From a checkpoint of a small transformer trained on Wikipedia.
Size: width 64, 2 heads of 32, MLP 192 GeGLU, vocabulary 19455, 2.1M parameters.
Architecture: RMSNorm before each block, tied embeddings.
Each number is 128 + 32 x the weight over its row's rms, rounded and kept within 0 to 255. Layers, rows and columns count from 0. Numbers have three digits each. The size before them is the row's rms in percent of the matrix's.

# q: layer 12 attention query, 64x64, rms 0.176, rows 0-63, columns 0-63
# k: layer 12 attention key, 64x64, rms 0.182, rows 0-63, columns 0-63
# v: layer 12 attention value, 64x64, rms 0.238, rows 0-35, columns 0-63
# o: layer 12 attention output (transposed), 64x64, rms 0.322, rows 0-35, columns 0-63
q0 114:142076149181194133088210149079184104148086137067168166089145101147069127084108118172116151139141115131115169127098114106163173172192141136143147125126133123137093100115098118172110122118124117
k0 103:161127110149104079158108132147110116119186124086121110145138097079173190130142155128067123122122132102120184065113185090122143163202155193142108140072130153201166148148115116140123121118156120
q1 096:093114137139104061066103136089087127177129159152166131136119140152125140113141129073094154136126170160163195138158119161103199142152160139118123124108087094074162162112117078177131149109087197
k1 099:139070111127131110107180120113132077136186063145120080109163090067158147097191100124088055102130133138123073125169195123142147117167093107148147148119132097136151128106097163138176151121111169
q2 097:060145080155121154159079127162105093107159123165123101185132140153180171185121154174090135125149138116172098122203151146187061106132108102174099166152072128129142140166122119143116147137150125
k2 092:118184141105106124152098096154119094143117134134056155101082145125105145069108128094117193117122115152182079202125127113138108136176133157094194123058125112132105141096161189080138156145124149
q3 103:082087126112129141155088126132061092130135088103117114147080177111122142089095100143090139137114108102172212099170130118138108113136112104127158076065144170166093130142189122055163093131146099
k3 107:080107116084080177178127136131080171107163096146098139129117110092161091151130125166156190120088104110145137118149121165086131147058189108143147155072153149148110086162151129095149082165070116
q4 083:101069164117099158106137167116122084070090115111108157137118155108124102078135131116154141147084116101170191129180174119164086113113129097067121131140179116179164167124145139072176146063122093
k4 084:063154129114161150149097154125121093071115091123094101247151101157158098107081126159165175131100083099170153120159127122102086122132110082118148160170129099117127108148106129105186133109090144
q5 096:142152095089103089185058127167093127121111127151130114132128086116113132143193190108105109112125086151111211118160140159077114099089131148116092104099059193139133168139164127083152107144150133
k5 107:173088134171089121105170124146075201140142110130162126114148092107152102137159153189140077118127169195086159103154142193125118129085161119154153152072155152107119121200134125114069111129128132
q6 085:095117133097130113095147093123083111106128089124115113097069174120090106154095136152196094097097117069157151154149123154170058132145077065113129129119171133132147117105106159062073093080092137
k6 069:125151225156114162119131200149110151059105132093087165126133162138126116107084143106124128098142136089150090178124130103103069121130091143067131130152106089075115134108091192075146145145117115
q7 109:061113138168106195049118169130112155135093069115129151065116080139156162110168156110117164158117122186119132155146134113122146140192167111121175119159086129110122142156113139161146131101125054
k7 094:122123136121179153115120186105071114137169087169178161124089108156128184171084081092122080126107185093114148130132128093074052159127132124079191093097091137124106167147140104119146140121123128
q8 106:094100086069125135138121126129092093111081077069136117119118151118180103127127117141131122131118116136171124127210181121149045090168102118126079109070111090117137141119148162052084105107097123
k8 086:129130191117179169158106153113122125091135140123157153147143116067171138137102105100133138090114129096183155136087185081126015104154118093085155127156134097127105149174124141085071150140097135
q9 102:126128127161094090120087171029160214169079075135068167112166200130177135130124153075158101134114147121097105103120130132152127155170136113111140095170089120128129106099126118115134145115114145
k9 119:123149145153174157112089159059119122145090099122129155179066083142155137111067100137141116089137116089139109127081133177148123123140133132025162097134158175127055092109121089143117161115128104
q10 107:113156095201152102077112159101100144184135086063087164137148091113101126185136121084127136172099163178118141081126151128084124134186125124093121079099119179134159110156077143135184114110129111
k10 082:134077140108127138078135120116140088115096156083088139135140161152067115099057182170153147125084133108157110092149084052098092133133115170069127098123075167162066092139127138111141155131107150
q11 111:059171172146106152148112144090144138211151105100096158045086101084143129121106102071137072147108133110128124161129150197169122137125134112128170140168131185126104123125114149116147190131104102
k11 114:086155186156075089131140139108111126165084137063141169145130128117113168135085081169120154091138137026131102158131137091135146089133082142129159134109094118083132126174161111063132090167103136
q12 104:153126133091142096130168134166122126138095195171123088168092122170123119077153189121158114135117187186184074112157218172167122128119117116078125134120118152158134120163121145133195122120133108
k12 099:119156157101154150097116152152175129078108092144144095165115085120159108132122152157134126153142103136152083131108149232156065146110186120147159127117086127133074157183169130182195136137160150
q13 096:172156171109074144086120132121151170122104143143144130102200102125094148150099120171134111123122207102158096127083118182135131140125173088120188123096147048147147126066109163145113130120072158
k13 090:165176150117139125090125141189104122120115211166162100149128162145039091107071108132141139141151203121134116110093113156111134149151151123096160162134083125130113046092121133090158098150136159
q14 094:115140159168142136096119159051165141145164147106140195124143113125161156113177104062092140114177110129129167087112167134138131143142148103154167130208107130115063171139100146128124191089075140
k14 095:111157108207165117152122179113130127145120147078140156170131042143154203137118147127159126093160105112133161134105181115118118131169103123134164128134101137130112160170043155158062162126122171
q15 104:153190085111079109123140126191146093128117078082168079143157123119154162126123135147099124112182044164133134097166090140131088150136145151108074137092091088093149160166175119072122121093106136
k15 100:145141093130111075155120087138159135176091160103131119128110169149158119061151153053099127136134101174099126115140100116109116177101110157154096111142070076164153174178167152084097138104051136
q16 088:193160114085122145176120174119104141087170132121115108114142133130167122115082102162122087059115100127117156151162161172171099085112139100110169191099149123082115166170057137114147148108185156
k16 104:114103159139133143097155115077137123098139139112154112129187105121150171175150156135126194136099126110189139153071124171131189132127120098119035158156181170104113134078117134202153127165108111
q17 095:156148178136127095085113158116190169126097150105175128065118078090123156153072131179135136133112095163106179119164103152157179156149157149194122155110095109098079094166110077161111125143154148
k17 103:110082123146069076143185174083167134088148141107151099099113131106158171115125103168122085104176090123148136098130199126151160157144132148086116144081157148086174157121095128163167124176179171
q18 097:152156155139130095074068172146104099121123139156163178149150089093087187101164173214099137122114170145096168142142104122110146140182109141114131127143083133104180129125098088186109084127144170
k18 102:096137126193165075142134160145059120128093117138121144085159162120096171079153087155179108132098136209092192114143169118135126159164138130158120148099119152126150155138077152144117141094200160
q19 093:077186136131135143140157131126118064075119109155104118149110190145139116127155108074084132142135115190123123122165158103171078118181089093160076125177177098143135145140165126072152122084179161
k19 082:117123170128125111172071101132121097093115107097103171134156123139096098082041147099107125159100156159123086162144091137117068140136151079109199138166077082137113156156151178094159123095097165
q20 089:079140118111082184125143146139148071082117069121138086175092127166209145150118147163122169099134123165135066076127132111130091129172191115138087159149122126149095156119143089101094144089146086
k20 078:035158141153156146185077162162115114110167116091115149139116170157147133139066158074086169168139156090118080172078154084128094153139136083123107113115105102123132140145152117103156151173099085
q21 102:115096180161173158108150158160155143129137197139105162088095115102069122115147121097080151139125148097098132215093075084133183143108119107123201102138174111112152112149101152159178133132140157
k21 077:189148093082174138096149134097123139131108049110188090117176128123096116144175113156139120116096080128097175106181100095163159110152098141167126144139144126112176139077105112137120173061171165
q22 087:136126128117140098097094170121141108166169119121138097043154103178148170170090139100159121083161164130144113092092090114147140130175122136160107017125115077082078154122156126162159140119133131
k22 122:204115138143108086089162181131169162118192147149148120086124166089110162081141144121158097131100155156139115132141083144133216152122158219117134104128167106140117110108124170099101110141161163
q23 106:179177080149099101152072104118105088146150158092138098180111104186183118155159078119090138103113090189139163076117169140098099081093156125115066134096103169141111147125129120117126173122136088
k23 106:142125091141133090137144073127222149109111125137145098130061109122128104105144132142101100085137078142124137173202127152140174129124184139158149137118120134176121083165153118144089195169113199
q24 071:143158093155096093142072151146122093097091189159174079163126194136127098118090100135112142081131104103116159120156054097129104089107153128074120142115117128147179137165146114109198172091139171
k24 099:180152103182092128092158159151204178144134092156204136095150133107095092089168100149154119177110115126086152114180104139156201107102139167156131127130104140140136129103111155155134148075159170
q25 128:142091100100145107124151171130129064135104081071113202116106188144109116127085125118105140163161127125171110119139059073159096119140079122130136133145109102101168114158094179111155154114127218
k25 085:184147119102111145091129190173126104079131144108121231135153203131091149120150171148123142163114136099158153102113090029122166109132114139115135173164130151121138148142122108113144093099168153
q26 093:144154128135139088062081125081175109103130171120137145207105100096131137138175100120137171141083169126171177103129145156180137086167167145105081119135077110114105104156106159188116171129099163
k26 111:084157158073140096123106174166109123101063148159080159107122146187097115101088143093117118138126100129210106151133119114120041145151127091093086154159103087109115099146096187106098130142144106
q27 112:114102092119120114173116119140137201119129153168115152156159081106189150132128103075192085165141197132142150124126083204147108121101129144166138077163155166080070114157145157144120135102152104
k27 094:181153151127109089097106115128105085105063138197144132140078072109165154154108142126127123161151117069116145134121059156160112118081180089097107117142174159175151112153174098092117175124114173
q28 097:152178147063098083104080163074112090132100112150119128123135149156186143141104080106105067098160198116098154171112173152069088141178118145112141096125098065092147116086130115117136132122128147
k28 098:104128135155137159083143123080125042121160175127104107128104118133111075076106198138160115096118141165119153136114111145125165190092120078174120150106083101055152077126119122179119085106154140
q29 091:166130131105080051132103125149160111130139138121135135185090171145132113087085146137126112127126106118123123142171030060145142125126138086133068127112132111164087129151187059152167141180158146
k29 107:092145080110099075109140163136166187141110115141150163114101184192150106112125127079093094188160105118125081117171068148131188132120161131150109127111181135086138114120181155090149156102116077
q30 101:072034121155151145159178139094131141171133124110162106131163129142156136125090158145169133105111111113118090124152181075143151067163130148160128095116104075115129150113157081103167113152116222
k30 101:071122088093083177153135108128085098128127109113129114164153085128079148099089145133101112115152105160160140131059070113090150142175109157130089161095186063122111135128167119128176053150099109
q31 102:164094156093163133163127077114148092116154128166103137089145124094088106077086083082143144146071095111129189112175082119140121115169095156125082058094178106131136134105117101127143084136059135
k31 095:143125171120107119099108177180189113138132161158115113083205109074117124122117079094128153134154099121142143075176161171144127146118149160171126095162196150140092139179040138135151119133140139
v0 110:119101112092148094116128143158129142112122167170168092085131187095173093134132072172169100102120139164098120105076167128168101181117107128160120196076059153123059145107132111086136126161146124
o0 109:147127135117078127145132074117182139125130068088097124183137085127141159170124145077122136172147084109152123139166099113138154085138184100098085077213138091163133137154113119125077089123074163
v1 097:172169073139110178131111092140174119105137137100145115069107124088134126110134149123106084141150155144127026070120163125136121062192097110086095159116138113098146104139070100128151093180124132
o1 112:085088136109148080121172131144077188154113130092118118199140168160124144167081152149121175097078095135107156169131098174126158131049152159166158105096117128162142140138147167134093167082128166
v2 109:127106116144132080143167117090101094159120092128095119116157173089118153101134049127095151113162137110137207112106158105138184086106130145038144191100164075115125162127140101106134101094098104
o2 115:190117156124137148084109122144155185072154142125178130144075083136173141161139189109165082111106170166111074151127150185120109140131127152170096106148167123138145100130044177146119140161155148
v3 104:139125147144147090143165157133094119151087098166190191113151118129123094112138144102124118141159132127088101167103134086109128145167101130074112167078170170154128058140184223148100121083129165
o3 114:166149079150103125116145180169120127112161155079100100145103137126115096112129152149084163145150128131160175118108098166082190097133123125226144140152085101169150184093086087121138167178168125
v4 104:161069077115151174154124144147136134162107114150143124153113154190083132141131053106159092141157123164113121118172148129115168126184128151086082130124132130154070176114155134114119120054051081
o4 119:087162161135134143116145101103139177121161135084127122076147120089178147076138159137069161125113124125138126077070139132147056105075120136108155128092094120101189108110053089110078126148145184
v5 095:138172129173142143164126134127090159120133107169018108146121126096096103104122125150159078095142147118111152170135153126105113111158129094175191144127151186210152110110185109137171093092127107
o5 118:077107126079094094137124133163154097098125158156207166139144111157161122105126164147089157087141066101144119086141100101142115178119146174150120132108080078103140116165168166125102203184158143
v6 106:163166119138125122164117104186077133156127140128208176137117101127079130187084143168119166084098114144129091206071163128125115132086119087117164101116114080144160144163116123070092161139149122
o6 107:107101141114141118158140187095121128119142088101068077150113131068136107050127100093162109135149156121127133060200085133109159102163095152142131172096169153140143077163147174168147146151118170
v7 103:121170067165108124145136109122153159133090143173080143132120101111193093204076140117058108152095152187140133138115116183119125122131109098142135135075169167089116151189135117138121060125161145
o7 110:117117169146138159130100120125078121129121129072195106114168135153151103149194062173119134053134103054132127125098103109167136144147130125076105162178073115178130079114130155141129174160127105
v8 108:165120097140098104098160119147130096200122070066097158131129123125175147091179125079149157144126128103141149114150107172046100118133068135105202118120109053154100155115113141121139075125125123
o8 103:124107125122144103119116140031098170064119164122156131155103141078081092163131172155118119123162130139123102124103166084163156128111139186124071169142169202125131127130136128086064188136134121
v9 100:096156079116109135172172147121086117102132141063130104148077130117110175101137106122126126133131096072186151117109181169075077100151151173105095085097096102160068148156150135168153163109175096
o9 103:161122178090083125111137111107157083160165132157151126139217102121128134145131179119182089097135146129047154100104121104105169123086092093156168139132157184108092119129113120061110124162078148
v10 099:121142128122148136118144061154128133106185194152119105150124147151218082185130061163153102135097115088168150093145141157096139110122104127172121102113132118147151181146156187159113128160062154
o10 115:115149143126088180192099181091118199132071138089123150088174125104098177127140192096095137111153125180093134102114101153197108130144184099107135144136113111140100072123148092124166148156150127
v11 095:173122178119082179132151115097116145137153106160065140174190161117198124142161185160148135139093105097129137114141155185157150116100109074110099147181138127081131123113071116145180170168119112
o11 106:087118120130154070109140104105144137076110191160140067099103091138174164151131065107127101104154137140153132108117098139160104107095177166175158104140145126171038095116141140141171116103132059
v12 101:161132075135127120131102136098128138141064122092109116126191157185098111157141154058040080120152151119053078154085147133125113156114153131106084105171092103119119186130122140159105123094142146
o12 096:101123179131136118098047144148137138166141156145157172122095112144108151092136136160157172184107132085205148097151112126154209159149097146108161080146108184167121090091077137092137113139105119
v13 105:120107086096137135120187091139140174076162142128119129149124128185147192113154046150102145080124131121141126115186092130140110100180196090144169141115159149108159093093109134183104173124117174
o13 101:106157190135146133132087198153125141109115133122153062139144100086113126139094138089133091161124141138115104141086174151155183132081080120103068117101118045087137147191136119093134094121149070
v14 110:179133086072165134122155148119156127108120073139106083110125132106135091154105129125095138159173138100129122101128132111158094070070118071194176119123124095116191114164052168140147164174161152
o14 111:107091175165127071153101143110147152129191155096099132154133137136151126121144106114115140071094083174128157107136110179070149193181077132036100098150189114128104143138161149130098123145140109
v15 108:137159107098133152107130151083156114152122184086084178184135096101115106048114135186090069148162113111115165145148100167117166134113166147138189193119093109139147147127150184125129170095156126
o15 111:139123153165101108080143136150084140065143056121182140109105155192111128149176200084137158169136109115103116101112087068124115167120119178144143124106132148098119172136111101143195104130073107
v16 111:161200180104115127115164150107132070161097104167169206147052131156168093093139149117158141180134146084135158149093138129112135095114115105172119081127137163148116160116117104114149189118175101
o16 104:101070127132133085092118081150129109132118118121102079078192132096053106186124152156132105112136091161145099084085094116084141174180125167160155188136156102129163126117129098158090121099077144
v17 088:140062112154143127052137169124135119126188092092061172080119118100069123147164135192112102084110096131107139142118171165134115099120125130126112091104175060142130106142143187094141139115172116
o17 100:122144105104155090216168084130124153122101169134190076187149101162176154098137150084133152197132114147136138088127112143083133145128080116108126178150058193099136141132112102157139138144123120
v18 096:044060111151144147129103121139127131069106175149155180175084162132138125133164136132133168154151131081066129191133129114073133116158118142138158117076083156132093095113107095152157157113116189
o18 098:209169154171148137134126098162155133195148136095126105126122106114092134090180139134129149155106103188148104091188104088161136122071111125158148146164139126136132141131151158114088162076145033
v19 096:113130121209136125144094120074141150124174155103132182135099081115136150088155115140145194182094116108139118100110097118124144201091117113111103127107178100135177179125065141092173091082149111
o19 101:180113146068169136111136097162114153115079121147123114067138147177077106100108129150077132062185121143097177133173167163132162058125126158089134142139103142153118107122124120200132075135124089
v20 110:072082155166174128160190122150175144130133151104106167093150112123079033168160137142053127135162136112112126098187127112116131139122184123162115097152130159099132076133118155087153160098149132
o20 108:145164084121127175114128141116085114176116176156135128170092101156085248083113101117145145117140087165124094116070145115144101149140114166125154152134137128135168156139138103179055115148086110
v21 097:095130137108108143151149171141140107118210188111136111106088150130203144119113190198197114140099102119140133119139124161103089111109136159086123123172207097116174159132146148122134159093165100
o21 094:163133121110136109123116114121156130120078051158115096146149152117070137130105044067108172083158095119153124107132090146087130117096083095101116139055117159133088093078101111111100125189096105
v22 103:077117071143110193140154122121119109097178086130101043131122074081076132083123153100095113091076113063139094151111095124109100155159111150128140152083112146105169133153155166151114149149096091
o22 102:131145163096190079132133178113138106113139081154162153119128166160151128145130070148167141181190113195127172109145113172149132128108103131065156090154110120117132143157156097098199163114190156
v23 101:088143110081104155094101111156100107149089075160143223116073081056078146151118112116106139145161150143119130142099133121086149141141155139146078154085098094127137185172108118177105135155164103
o23 119:155155117188191135113161179081158128151084162116131101172201136199116055130160181114144106128095095149162135094141108092130112104154100150112193143157116115119163095091127149111126092115142151
v24 109:134098166152185130156159105139143123143109142109115109165105173140191177189077177135176126117181071127174108142122125173137110154153107143130131103074131208076131079153127140090106103143159150
o24 104:110118057089117127110115122128157158143182066121151153128147108121113124088136111161080127138047195112082092100117098082105121066095098132105113157168154094145125134165149097147140196154080112
v25 101:171126107173096116107149078130173130090089153118051088122159120149160104106117140165131151176148144125157132139134145141142134157115195037172080202113121121106164105111104159116083161140125170
o25 110:067155145116110113180210104179104115137132124128188114096140158156098150156139112118147122146080116121077109108126109140149097087183109197139118122112166139199139118122144113095126063148186083
v26 099:183091166107111129134170110144135123113182110105119139166105145123116110161110123113148038080149091179108163082106107145173050129116147104109059151109100155136137177104090113117084096163161159
o26 098:065153141161123103119152154123168181157097072131152081086162127142149158111080124131157152164128138068151105137142220120091122126125168108167177130148164086162084134109155139111138195167104129
v27 100:151123111155087147196126150118155086105115172192146144099168163156147158142128175158110128105117134126083151166074110132091125063144141175135147070169158115133139055158130142130100153090069086
o27 103:106103162103144066103145127115088102225155113070148122167072078120096101135157093095135137119117163133168106107142138099144130193109137079136130145133126136120089117113129087178150109175204156
v28 099:090119146162078091147192157138126156109138126183163137118107064075177184134176118193168126096102162125182142184121090181124107124171141085162139100139083129122115131098106125118101125092107116
o28 102:130146135126118112118072110129127144144122141121082072131157168203094117150132148124173123141130080147145137084127200069103115105091111103108048142094125153173147093134179143111183143194144175
v29 111:177133108146171114115151090179135121096168084137118133141106124133121173106124120061141046127121160118093131072164107116147103126097174095181125138175078088116152124183114064105104130151196129
o29 109:083167166084120139159081199100165111145132165150143054136130103114105066137080113131096222140114083166126108153131130072119080130172119108110118088132146150121085156141116162152152127139093123
v30 104:118202116131130135187134109082114168116097088117168145149095133102097115101174101158112062102107141113118106143151151077127182170131123141068127064101124105156113144093132084084140077108185082
o30 102:139037135126141109080081143168114058149116167125082125076152157177165114143084129067130179143139113119091174134122126150120113097126160128164131204158182150108142119169103167135104138145145123
v31 095:086104153104080128124122092114116142117145100128086141130173163148126191155076137141182122094122142152101099075166147160114137106137051113173095113196114145078172121058115185146119156095143108
o31 094:138138069130167140149077138131169149156114140158199132111108078103122074125168157117088134151125124129121158188128129183164150151112102160121177107084189105173155091189110059103147142155120152
q32 080:113160102110184190054166149127068123092115171179128134141072093110089130099149100086094139113118155169168140109151156112136135107160141120084110142134137078102199099124138148124156054154143111
k32 072:180132132089119121183156113113156121161165110088112149136114111160138118072163129090063106163132146110085116083169184110084170156113141157101163183187114161162121135166137090077111159114159184
q33 079:124074127186133110061096118104113128128180176107141135120190115114154122141136085158194107141094116139104186190098114170045135112124098120131132090100117107121153173098077150140092159120085135
k33 080:138176159087141123081090207135113135177083082196102138075135148126168142138105122137197123123103161120120114147164087087155153129096161144105128122058121067094113111111093128089156086120114119
q34 076:136122140141130126106154086122054109106144170165129113176091088099098123108142087066091147099108143146203173081105131128123174134123159116108109132103111071142214107126183125137127103190110096
k34 078:139128185121117123176108134157125154154135099086117095090145167144170157147111147130075141137175148067149166096107117146098133093144110213155147166205121112169106117078147099191143169141091100
q35 089:192110140177146072128147135127143116132141134065120115103171096115111175206149075168132116168143146136077137142119119148098137163151129113182122115107116118086121093065122074149078152063093166
k35 099:106130166107117023118117111149162169139220097119104093084136120143142144154140163127107145192142125094108143174190106164146131114088102137144117114195138099148158143148143099187159155109135131
q36 125:118037130166098091123124065122140099120093137064158076147190150112134152131142088181137083103114113068083169157139128156105133123126120126111085124151081111151152154126146138075108128102085183
k36 093:110125197154113065093070102121162144111131100107106139092178096128126148161102136115162127126117134113076120127153078101179128118105213075080103095143144147156083175144117137161189152083111124
q37 123:091156146095149199135115151138142159136151116211118163067062073163157167133122128123135102101136146161165063108141113101143155111086133154138165169160124139105124136123081165145123048144166118
k37 077:178070129081144179142107210138079088108109154158139149183066120136155122105119090123126136087127176114163142084113194131107156169148166142118173114077126149111139155116140116121092060148128125
q38 107:107202157118130157127081135165156142082128090172108115082152091151181126105154139127064136107130062130168098072149097113137142134112193139169129156130172143162121161109069169158148144142174094
k38 091:146087132148128154133132166072136092166105163140127159112129097132066123111114112117146079044140134109182164127103163114144144164160123157146161103154158137068106090083141116076130082202127191
q39 128:137207109089146122157090145129126165138147124147132146116104116160182106107146136130116157108172081118125126060156125082163125035131129165150135124192184129081110120168162148159126065108175109
k39 069:115119146131163120135210143145099106145111136126137167133081069119062102137069145100107096089081167112143161090087146189167106161189155130114139104127113112141114080105068155104101087176120125
q40 108:138056109178092154129160093115146098142117110119169095155147122099112178155152124163154116124143183110095164195105138090098167142105111122113116108100051129183167162116144085080151182138116181
k40 085:135154091152081084115141117190157176153149134085139117150152125192128128144146102161114170114192108164099152123086060126092198096085112173158087109122139158138157126148190093123182139117138119
q41 091:186144121139079103078092206136143105105129159136141131051105120115141098154132116144107115135148126149148099119118108114151149123102162167143170148109080132106126119081134092193047101197173081
k41 115:176157129094100139157150156046113145121139159140129101159094094136153138141145136128086175091179118158217118126103145109127103091149087114130171083154180079110084122127170076158072149118125102
q42 108:185169142105132124122133060138129103150137140122158114080019131107150200159129088091111080131142124108148129169122098086115114138064090154135079121138133168135082079109170117109148087117128121
k42 094:125162166100071126138102095146157196198135136121119149164136115169146096084141131104164117085091120126160169133122103140134118098077172161154092122118128171076113150126171155112151049073094077
q43 122:170140127143100129169105098158136051085115138202123049168087116108179164105177121129141138146102148097114161116082135128151113154115148119117139109132131158100131159181218086138149086133104094
k43 118:093158131097128095181070121168115139112140082098094117099153123169122110150124132093111131133146107146119141104127112108083146119147160085160103200173142110064122165129175184024076110125154109
q44 123:155135101110125078184175063140094067150129154140091099185107165074125084109145114126126183110127151132154138111057159118113137155152115086092120132073063090147123109106161114118094187141121113
k44 114:095127152114063064138076087111142228130162125087102079163130222116147137155124086102081120125147069128123119148109162120115111174142086123118120121153115108122127129099108099138090122119142077
q45 106:145118202160129176112116167074102159121116139097121158113127124095152097039130162129130067106176130113114179109076188124085140111136072094100130173134105112147149116135145172122192095150136144
k45 104:133144112115103125103119133141106168170107064184150056168155104135150140138130118155098098125144195124104165145135168120103127065151164117067159080095059147125111112084134138165179189115105146
q46 099:069168140105140151108152151140109128079082098147098118102125115084117213116115117140200180147140162075124125112126174153173083173154131096096107066113116118144153074107107092169094094117134104
k46 107:128174133216133144102151117149122102125176090116148083177145162125149120107089102119151152183187123155134110162154168075153099124098090105135164152083090081106154118101124115192150176100111178
q47 102:139183107122130111124092088113049099099159148103115129087075158161116171155146177057142156079150107088157153111061164087108142127112115122155101045127122121115140103130146071134142133111126084
k47 096:114110154179129183160129145206164176119135125185188128140138141119169121172162110142116159106170131134109158185095134047155127108107098181172135143147130148112064175128090142110124146107165111
q48 067:088097135190119160112138072118097187119114190102120136141132124167145129158179109105073061076104163154145142154137148123093095114157158133108114166128078110091180204152123133150095075119121140
k48 086:100125145145159164162153130170128130139063135091100150139113165158164106146153155109130120069092040129125158134124146126083121159138161186125117122149121180178111134047111100058129188118119096
q49 082:152090134160121100129129127113159109138098085106155111048149177103128189133082114147180128164148074088096114131166087095165132148147123133201117077120131124141062071097170138133102164085119125
k49 088:159151148090098056101133104125104117093157159222140133212169127112186130154107117112113141136148158137105119192121086120187145110112160115145142071153101099116152142168135163177134102130163138
q50 093:160074136167130089114107116143135144103122137049110123142192216125156139112120110160170119134137125052090161139157155132112100096129090123179078063109168159145146124136157142079127139105092165
k50 101:113187155126092017108128126143122194158184125164089120092173077150098123169113180153144153181150122121115114151111125130140103085085176128150132129142093101127097088126140118190137149094123125
q51 077:156121102120128126087085174102149091121044081129140121071139092131083147151070133172198104156122082112091152097107147133146156142180069132107129113137110099151109096077102100122107192150139147
k51 079:162136122167097123127185112050139167170151173159118098157137113096096089149137124160095144157153067125130111153117125154138131122094158186167133126120130076186085081094112108193107170172090157
q52 081:076103145122113134108156133093169142180080089063221122166175168092132104111129155170104134147147103043114147151176106138133086129126132096097097140138137124119072192140143122133127151104101120
k52 106:142084086146133172124133142140146122121113184093116159127131094121094138175091096130109121130119185147148073088087141216128133181179105111098118133118116177115126109135090128058070086177112078
q53 091:163110159110078108150157103151107113144140155210160062130116093159146162095099105111120072100129167077139082171104064085119125151074162117127154111142180111091117118140163126106159068140136157
k53 141:147111115116129025096084089143156135185151102120086158115161088142124112132161136107074126144124138112037137140197096153161139108109203127115102148158147137112136169140165150129152129099088152
q54 107:119156111089098153171164165147158094088101192126130107139165179124093129130130118140140174138133158140125074040114153118136132108167150156097105127117031122149157107180103084132074148164161138
k54 134:128124142116099100114135150137158171088174128117083110138143096130110193189152070152087150150121116085088137123140140128147163174110180168063126121134166127182129049149146056178148153129130114
q55 087:146158155083092114142124096142149123154151155168127136179118142173142101143203103091104116081152182196107167138124104116082125130109133162081136132111108142048140127146165145161159050120183100
k55 126:150159125139100075131109118181168153153125141131105102146173083183113131163130105174146152106147129097033140134133056149087149144104118149104097167172145198169132146107201133154147109111149120
q56 094:098098168120185148145120087094171209176098091076118151114158145129154131154119162132148097148116047079120136135178156183110137134143154121121140130145161147162117127090074165103084156134066123
k56 129:140132141100138193143131204093074117106066153177139165149102128112146153087096135119151133111121145137214095098154183118165117151170118099121145140104118066108098119150078153105071081150121112
q57 112:132128142133184158095126114122113103164124123133122141089153090145145099173073079142141188206103125132142087086128159130119099131150139083080103159080165134141126074074034148164129111138130087
k57 088:126081172116170174085173190122083079149127133132149067098197141081114107092102136145162113165148154133139114178097113136097136200130096129119129053102116100115105123133111108195160130134123128
q58 101:187187128088128088147103176169160106114124132159057169132143162149134109185103079139114158189096158110177149093102152155121072166098105126109088109096068147091120086120109103120146136111103139
k58 100:143139132078176139160070153124169108114158117148088132089121168133109107138131137105128116169162092084140117082179170135029116108065087136093173113090122131102095128165093100098079100117145090
q59 110:092219151139173142109152089127107136145078129103166132085142113165121126152080145089161153146093163145122045070111079125172114067157137134117091125152157133093104150128170129121103107121161072
k59 099:137091113120078153122164176139100090074114158077131118087146178072088128076160138184126110168146124141131147136064132145113087090156127133118126160082196161118183168070145134142162137097110110
q60 106:083103151119114163143127093107099121153113178143126120171108155139100079083185130104106147126079200119126195102107135194159161133146118069137105157182155131124206137146166137129127165135123070
k60 098:060103116147120118175106112148107153173130112076104099090184144130107183134167166114119146108144121100091104116128174170105114157160153123130113213154072159188142090134188081096112152104110122
q61 109:103189142150111133107110179128117177180179141081092115103121128128140136129097139124111145170104120091131080110149128162175145152110195168093165100083157149136128090111047130214135162120097108
k61 126:127105127111152175175183150128085091166083160127136151177131085125089175142129119147097103090109127103129094136100142140134120145105105190147176170125083123128102044095076127150141125214149160
q62 106:103164092097155178187115125108113130188131117114115158084150152099124157121144120074139083142088083161120124111130131147066156122128131192083138072117106146077115054162082119132109149182180133
k62 111:159132129109079117178138159159109151101152183182122119163143084140138135124081098193186141075145156104152106162093104129170158099111054142084194163090144112132099074089129115118119101113137115
q63 099:157073109175104113132180128155079097102160154124126150138143141133131088123117063084095102122079109098103173195128129138093131111122126107121154198161172085076168163148119145089125099129161201
k63 110:073161118098109109135120112151131164118171109139112144053118221165124147141149143122139099177079066087122113149157086157164105157130178101125102047123128116152129143125139171099115175086155150
v32 091:171144151084129151178180123103172143120131162135127142069122166097188160087158179077161122109133116147150112122107114142103097038121078123103127174152195118165104166123116111149147099094143171
o32 081:173108152108122117098103161044132161150151220137105144125103151125110093162140086112084079116132074165163067145165104127133152123135130118113150150121154134113088105087158175078185129167092135
v33 100:113108072103106099165107193140096103137095146132152084135146168109111198127130099160114082147119099100062141158167119131137130104074106156126178128103159151112091167073070110139139045134149127
o33 101:081150128148148148114130063134120086205114165119143128119123041142092151133128099092067120068148129125110184116111132075148147118175189134164134146157124118111115083172152132127090135080145077
v34 095:119081045141134123116106144120174091110165138123022137108124040152098147139143126132103103136062104154139140116127139133139092154145155106068143117144123108077148122145111176122170144191121104
o34 101:119098171141173131068171104124107122112161108175152147131113123105150140108163163137160133115117171118140158193081093226163134114129124123157143103190178117162151123132166143103090117084133204
v35 089:094167132119151155142142133146209084145113139177141070122123046149141111136147148111122152181123089156164169090085179130149129151106109151119161098186157187100141126156093101099179157167148111
o35 083:113090166135146135075066098092166110138184122118127149098118073154129162093167142124097084117119070110120140133117169153133161154132084081100164060167154123077160168088061163111133122099138156